config.toml
d_model = 256
n_kv_head = 6
head_dim = 64
d_mlp = 704
norm = "rmsnorm"
norm_place = "pre"
rope_fraction = 1.0
parallel_block = false
extras = ["capped logits"]
init_std_o = 0.00572
schedule = "cos"
seq_len = 256
Each number is 500 + 40 x the weight over its row's rms, rounded and kept within 0 to 999. Layers, rows and columns count from 0. Numbers have three digits each. The size before them is the row's rms in percent of the matrix's.

# up: layer 6 MLP up, 704x256, rms 0.245, rows 25-80, columns 32-63
# down: layer 6 MLP down (transposed), 704x256, rms 0.231, rows 25-80, columns 32-63
# gate: layer 6 MLP gate, 704x256, rms 0.23, rows 26-81, columns 32-63
up25 098:482505410464556537514463493480482532519458444488496470582543433440506477498431564531501474537510
down25 096:496464521575555504515502471524529481440532483508514480528552532487486546519493501429497499503511
gate26 100:484552516490546500580524429480486541468453382501488435515523474527490474599551581556459554518468
up26 102:511544519410584525505542446463512511496511511506521487497455528446451531475544569504484552495484
down26 102:527485507521537538485545410465524501469520440543562497513426486493464507571531477530413512444429
gate27 098:474483503598502491472479479481549437460514471430522517556499509469482453412519560514531511502533
up27 103:529539485503496563481465465476544468427525407563560470497543499507542508489556565493428515496489
down27 101:494489455591492457482462490469487513487525523560501503452530447556477442521445457460483455454482
gate28 097:494553455468486523483423564488452484491562468436518446505521533502473483548494459533514524527486
up28 099:510505465548500550505536459538524512504487518501470511474462573556584494528438469558501497500465
down28 094:545425475478562515539479493433434492561498437480483533489407497473499548448528514542589512457503
gate29 096:461543443444532490462511434541496535538567514432461529453473485458557476480523470543443463521547
up29 098:441527446498485449526526518457453517532509462497486582566458440446515457484524483484517486531415
down29 102:498543512523509500493524465422447475456482568527490539487485516527423463485472451488508483473507
gate30 096:503535479498512413459538490515470478466486457550494445479514487537532515442560522453512542498483
up30 103:438449569538498455528481486431504440534524490525418513486470517558504505473500577550499503556479
down30 103:444541518461495576425547543553554443487568544457437479511485467429458469494507446506434555536472
gate31 099:468463488535526482552545552453553493540528546543410596509494503537494534493556509573522525559563
up31 104:490516459539487484492480513480517537500500409455585479458569507489486460481503490425440505440527
down31 103:552504492471485485522558525482537560532455523444504576407436459487440460549580573563571431564544
gate32 103:510393545544558418471462481429499471497451486493526521495516475520436420512455503563520538483533
up32 098:527572473486496471531480540518427517464550438445542503578514476545456499534494508547584489474552
down32 103:548546470562502487527547554515550465438576513531503407536473532489591534529422484518501473458522
gate33 105:513494577525514517498469469514521485447460548455512555532445533455483504463437524523436526458535
up33 108:532470528484543541460493382518472556451548455500485539519443491500439545466507486481515467459462
down33 111:541532529522455484484547498538581504484459523492515487467459520514563541446523508510500510505421
gate34 095:519465504486506456449476443486504458570542471508577490529541498488509560520547488489554447472530
up34 098:458477458527504574548523505496513446484481546542463506527504535529464418541523450464492511505473
down34 096:470494560526511521501522587497539475447540490452536541446535513495446491436571518434532555471519
gate35 099:527548550504509470461469511526552456577458536494557487430485426492502448449475601514520532504556
up35 101:541537496508542516516484572495442514495504452496474506541483529544512567555537512496582501483415
down35 105:414434502458505526516525432517488470467443528513561461553483495539474505562498461499475479439515
gate36 099:468535544457471468474453535491489502454512600500475500471462460485501431534487474517524478487517
up36 100:498470417486550614513520518505511486528491442457532529563455444491497492492564395525446513485511
down36 102:551563486510452606450436515499454502463452457511542501528459498494488465524461477538494455515574
gate37 096:515487486513468463473543483537431480486480425480427532441529549463429440534548430466528471496456
up37 095:529487471589516478505494474482492513445538456444440518478443580478505451514523503561548456479514
down37 097:518529515483454574504567517450457501405470475479490514497441466443460500478524537445484481487520
gate38 102:513521466506504474563500465484517531444449495429529484505564496477416421526476497494605451492447
up38 099:485525530518429468503514501475475455442445462520499518505449524484482503505511507489443487461438
down38 097:590467435479473480539483495512499481546432495512495565513431456558441521551465492511487475562584
gate39 107:510488467561500523471536494507524531562493448489530532575559465482502490521497517541472558474514
up39 105:552473532533505520555485472506491487532440554478460506532488496539435517451466440485446512495501
down39 102:486531511499479513517502534488446437501492428560467542515529518503495447523496518530512557505523
gate40 092:510377504543502463495467502591457562491502496531470552514476561498506476446518471504524532574476
up40 110:456539510529478462484485513568493475498514484473547493414536533541477519444570528512519469459506
down40 108:498485461578538472453510569513576497534526537428421483534584524528504503448517484499511504470479
gate41 102:493513438431537574539450525504460460464444511540533486529456474468537493432499576567528577551446
up41 101:541427535548505509536581555564435477469551454531497492508452502489531476538428522565564520420493
down41 099:484542446467530438447506479520486538477525481499523523533611488465442521520476529439526558499453
gate42 098:503533564539518447524571484436473526494424506492505542553404603441482573519609482485534520437473
up42 100:437488473523510476483407532458467446498492464518563476441470488475555482514465462561547497550511
down42 100:517552513504532519504502577521420598503573504513454445538521514516545433476469522489459485443557
gate43 095:533489406515533491530463570457561477429516516515517453518544575536481503462467569526453533505459
up43 099:465488532464504517530523541438456535486558467486489522504478442476565497441514530497429572481507
down43 100:483500574487536437519484504518442505509468461462452590525524518504437401502545506513465489525488
gate44 099:517523463534569475508474485517523530537524497482578517478517497546471451490466550587528483452457
up44 095:427502503449467549477522491507457524466522493530467491492542501485501526570469414478448556528471
down44 098:554484460499563505510531469486524557480459519470515514480479529532474527476532491527459401498542
gate45 104:484489475531527529476450552438503469465537504436503502488489532555525480530477447478518509518551
up45 098:501464539505475601480527402514506564501554503578503531408511500465489442513507476535542528399439
down45 102:561543539491528505508469454454503544481487553491409522439501470517531487541436538484544547507472
gate46 098:436487452495488481498526421473564502477550527538553566487558546457438550478579467520496452519460
up46 104:454539494491512424541499505463521443510432488470506479561504479559453513557516550538543482476536
down46 101:558492526490430521461445422536504409488471469467488537488527511482427569555464527479497537441474
gate47 104:518486443457456513515496417542440518487467546460512555509504488499517432559553481502465504479558
up47 097:508492582562520450542511575498480482524442541524499477477476544516500525500540431513512490533476
down47 098:568514510540475500542465495488456468472492460474505526499399498505550507580518540482509568534516
gate48 108:440417547552460520463530459573460433466509513555471467546499499553491512513518491491530509473544
up48 105:485502565507520518509534417490489555527470510447525567555502417455482462449540497439545506465508
down48 103:538504534561463523500510454423493538522511520520500537525552491467500475468572551504494454424499
gate49 099:460524437486433548408527523512428521515512600487507557517525450493464445491518474485485489466528
up49 103:511497576506472454434510581505475467485446438448479512523484516519582493462539480531477531481518
down49 103:426551549494585506449500493509460456489513450474506454499594501513539592480494543531492496488446
gate50 102:560483505475571487446506485566449548460460494464464520466472542518548439480507447520534504556424
up50 105:580472499526423552412530482518503521482500509467431534475505539468478494467571541460498483536527
down50 101:575497487546507510491524505515486524450495565442570559520448487485421451446440514554567475521555
gate51 099:505496513480497549481467587514496479476494513475470438496451561484529515463547496513534527533548
up51 101:472429530461431503465518440493499457559440468474508503507507486547480532515485474486493501500460
down51 096:535565476488500451490438452479466567502470450463478516538559459424456478452556411509455537479493
gate52 101:493467570479412473439522517542544473519426500536475515501555486519460524477472462488476521507541
up52 104:532555522435497510514407508525456539427520541505420554500445503525505474542499506464467478521490
down52 101:549488458523508490507518532502474476406449452459503464570565520520516503482570447517532570480511
gate53 092:494547513500481421468532511531476529558517553463464482575496505492474505531550472487466506484491
up53 102:522467446469578436507515515449526524482461491494520498494379532478427436524442496476453558485516
down53 101:485557537535478488514522535550513505539468460596494489448487575597549429427454541539518535515515
gate54 096:502433419500484449491459482459450485602478488442496526530516531435490543509443518507491498557384
up54 097:465509566546576535477509469507579469485531532521536549450507464512507473487501440505502528518529
down54 096:456495541539494461494523541468532506455529536554500528467496478456502467509505497529547524458516
gate55 097:438524478536402477521459470443407501495581476555449488547487453527557483506537474595520523472572
up55 100:493507538510446476502472513499540508507476495503530549589568538464482464440520471437534446416530
down55 102:347492501465536516527454584530460512466423506521455457527543520542534481502535510524450498534469
gate56 103:525466484523525508445486541482512506499459482458485525483524407481531446512503513591485486511542
up56 103:454471501506515397505510498486477470485574485559545486469513542536505490555540487431544478505534
down56 104:522483522485509567497556423438449527519520502469430555563525528499531467460461502470485468475413
gate57 098:503469549482468496474432524596377527514447437479463531541483506513485604499506420484524578519523
up57 101:508466478519566527535568488419512458463472543468572541491443471489476448464539424540442423474519
down57 105:528501507439515528454506474528505575547460490511516502464465520551496522502461540542521406487498
gate58 101:504412502542504480547536518445516496450476539519451503495582515513521443494492418525481563588479
up58 102:457483456438437508475468482522455515445472517507481521566550483472442462566539457489521466505489
down58 104:511489486544456518564522508499508476473532497538534447458458496494470569496516513453487456472481
gate59 102:496570513508507542542509519493521524474475525517532497460426541489539469535498430524559478577516
up59 100:508478494434470515540551451518509471539478594529482503486521487482509452511472442476436484508491
down59 098:524473515498469475456507463504524504464477509478560472454525452453523527506528549523489537515488
gate60 096:498522459582487363473479586542509493504486479491463482539545488407532534520561533500390554554494
up60 093:582503449541450411561517584585428533490484524560518455494491491530485535526549448522463450587518
down60 096:480512493508475546474413493518499498535480455506486478525557528561525471541509510568503482435458
gate61 100:532559534543505563531464443538451524523472489491522501528437556575420500558526444500529495537518
up61 099:432493548465499474533542494542502556553448421557512441508546481464404506533507539499515525457512
down61 103:504464535485432455553520499498516464566443448486435598469543505490515524546471511459531545500473
gate62 093:486474543505453572443519506580566478455453533527460473474530475532500490451401495475464491450612
up62 102:420563504432453559480507505481501547441460503504544455536528570536549406497436486490477516536502
down62 097:524491500499546457496543514525480458493541501508547491435553516422459533523516473502398485454499
gate63 091:511548475494526483502553466542420528456538503457450528544517460480453510448532480598459487483532
up63 103:441578460519494510472549526462498495488484460510427464520585525497446508588504529504423521510578
down63 102:457426556478401484456473472548545470487519542472523519479473518503481556466483443481466473490491
gate64 097:474536406468523444523473433540503479554529458418552489482481481484525509501488468472497477479502
up64 097:471503486467473499417471522472564535502462486537455514482532515481557474558480472483527509531476
down64 099:512437551459486510502515505432494505546462535461479489529487433517584516485511521442503441544474
gate65 096:491491447538447542469476472488526562453461427458457503516512487489492534509574447585495521563449
up65 103:521524463459520568558543495435497455579560490429495464498419464582529458511473421478445465414472
down65 102:540553475457515445517481553575437459475461480501455442467586533517378433528514584498555519444449
gate66 099:477515537460573511488550502460472521517540438450435513420516522510485521470559423404543567516470
up66 104:507511444451489606469537467451532536453386496513471522469495583509480477475549450508476469474554
down66 093:570535539486546464460486502514492456465546443505591519470465516483564562493523507517555503498553
gate67 107:536532512514512500461596484463438461528518544426540564521503571487447581463507508542510481517446
up67 103:537508560506503531442520548486544478529488433493484481474480536474504499509496520543414423490505
down67 101:517428464541558473494488445500506541520486475503474443488571429533477463530488511517512557528490
gate68 100:507478532551507520476465436471580486467498516491501536518417450551564512496474543553459459462464
up68 096:487553496488533508444568547466520472483517479512484459482547464491518518488525552463559467468473
down68 105:529488483527516461491424572591461558485563540549478512571537472508524504541520419472471423453486
gate69 101:484486503512527471541497394429454497502471459504507538459489544513549485550456519521451458549523
up69 108:505450409452581494480532518463509411472563472540516511530555475546542522507541505533442480473542
down69 105:400561493529424473504465501471510516488565445470485507501488566482549454569523450517512459475528
gate70 098:536523556493486491556564452473477463472506536549521496557481471539457500469495532522474504513505
up70 100:496535486428507485424430484522452491456513519496533445460490474503431470589476521574448590526515
down70 099:479537499464507469495594519464512477427511445441491496437523473532565580557499553542501497537501
gate71 102:468509493503583508513426502503569509462515466523475491460512420503455466467468538529430549547575
up71 099:450516544512448423465556539482487560470502532439519438555463468491538522505404525521505542519515
down71 095:548459520544587553477550518527504392495566541379524456491515550479372454484509562493517509538489
gate72 106:528482527448472474526517544459509469537474457468510474496485532452552476532490508400501550543490
up72 107:494507578536483510581481530497473584520498406448547543530471512525563442516501581440526587517538
down72 101:545539542495530492514523517526492495497485506534497480478494517445522484507528535424472506559488
gate73 103:454468494502539454494462537458402441489523487467514513479559457475470527505538462431469520520523
up73 097:394506535550514470492489478546479457506534558499497500497549478505489485480469457513518520504495
down73 100:519513466528520541550511457485487509489498510488529477513453552541591539476486511413430479528483
gate74 106:508507438496584509551391499470529519538466496438436517445547469509473530542546444548561474562465
up74 110:461498460524533473518437479553536491461460481577546586508538474423515541480501467442496477480489
down74 103:443532492446486568510521481465456525494470525514488524502499520491477474510599496500565452482458
gate75 094:474476580513447502521556456494520469513519549534475511515469526532488481486520462551517503517534
up75 102:516528522570488492508478560534484534508451491418418469489470566531464474528504532481462492453466
down75 096:466467505518495448577441485474493481494460516476562451484509503548495611462490438486550443506472
gate76 097:510519464527532516423465422534486522535426491555502532451511458418564489525518540593469448536452
up76 097:404454530510466479479566539502495508475517523459480491392619455515403526472463534548469499569572
down76 100:535528486553541574516484524487531506552502470551511543557495530492520523488472462500504467482480
gate77 106:497521540461510498520504548541414514512526499520474509520542525474513503437499442415383532554480
up77 106:493471521414478527498467495473519497482518548490542541495505507431490520601551511535496529459447
down77 103:461500456539492474434519478501551458543497493558549455562520496506548548549460484494541462432502
gate78 100:519508526538514443595503419425463529485515508540552538469460560501488527440527484487537509439520
up78 096:527471510471446495506451528460532530470489508494482494478482497498457535474556560485500501576485
down78 097:486544539524430545446519503509497516455424558575494487483466477507531500507557453442489507544502
gate79 104:525499420529510484500526449493573516493472476557451462549474477525545488480537477445494580516545
up79 098:573532488518504586469474428427414469500492467539486524514448487557465532522481529430467524543479
down79 106:556481528543487445506508559559491550445470515479482521492529498498443541487499495474445502467504
gate80 101:436507513500475523481464526477492522432542487434499520466539501481463457506505477445475494463554
up80 105:521465555510418489483479476440536482469571528560523503528530501445522491583521534556462440557471
down80 105:515516460450496480467543518577462431470480496488491500479562511472484412585436512549567479476544
gate81 101:497481537399511501519526523508516533488526521502554540464535490549530520585498541492444568521540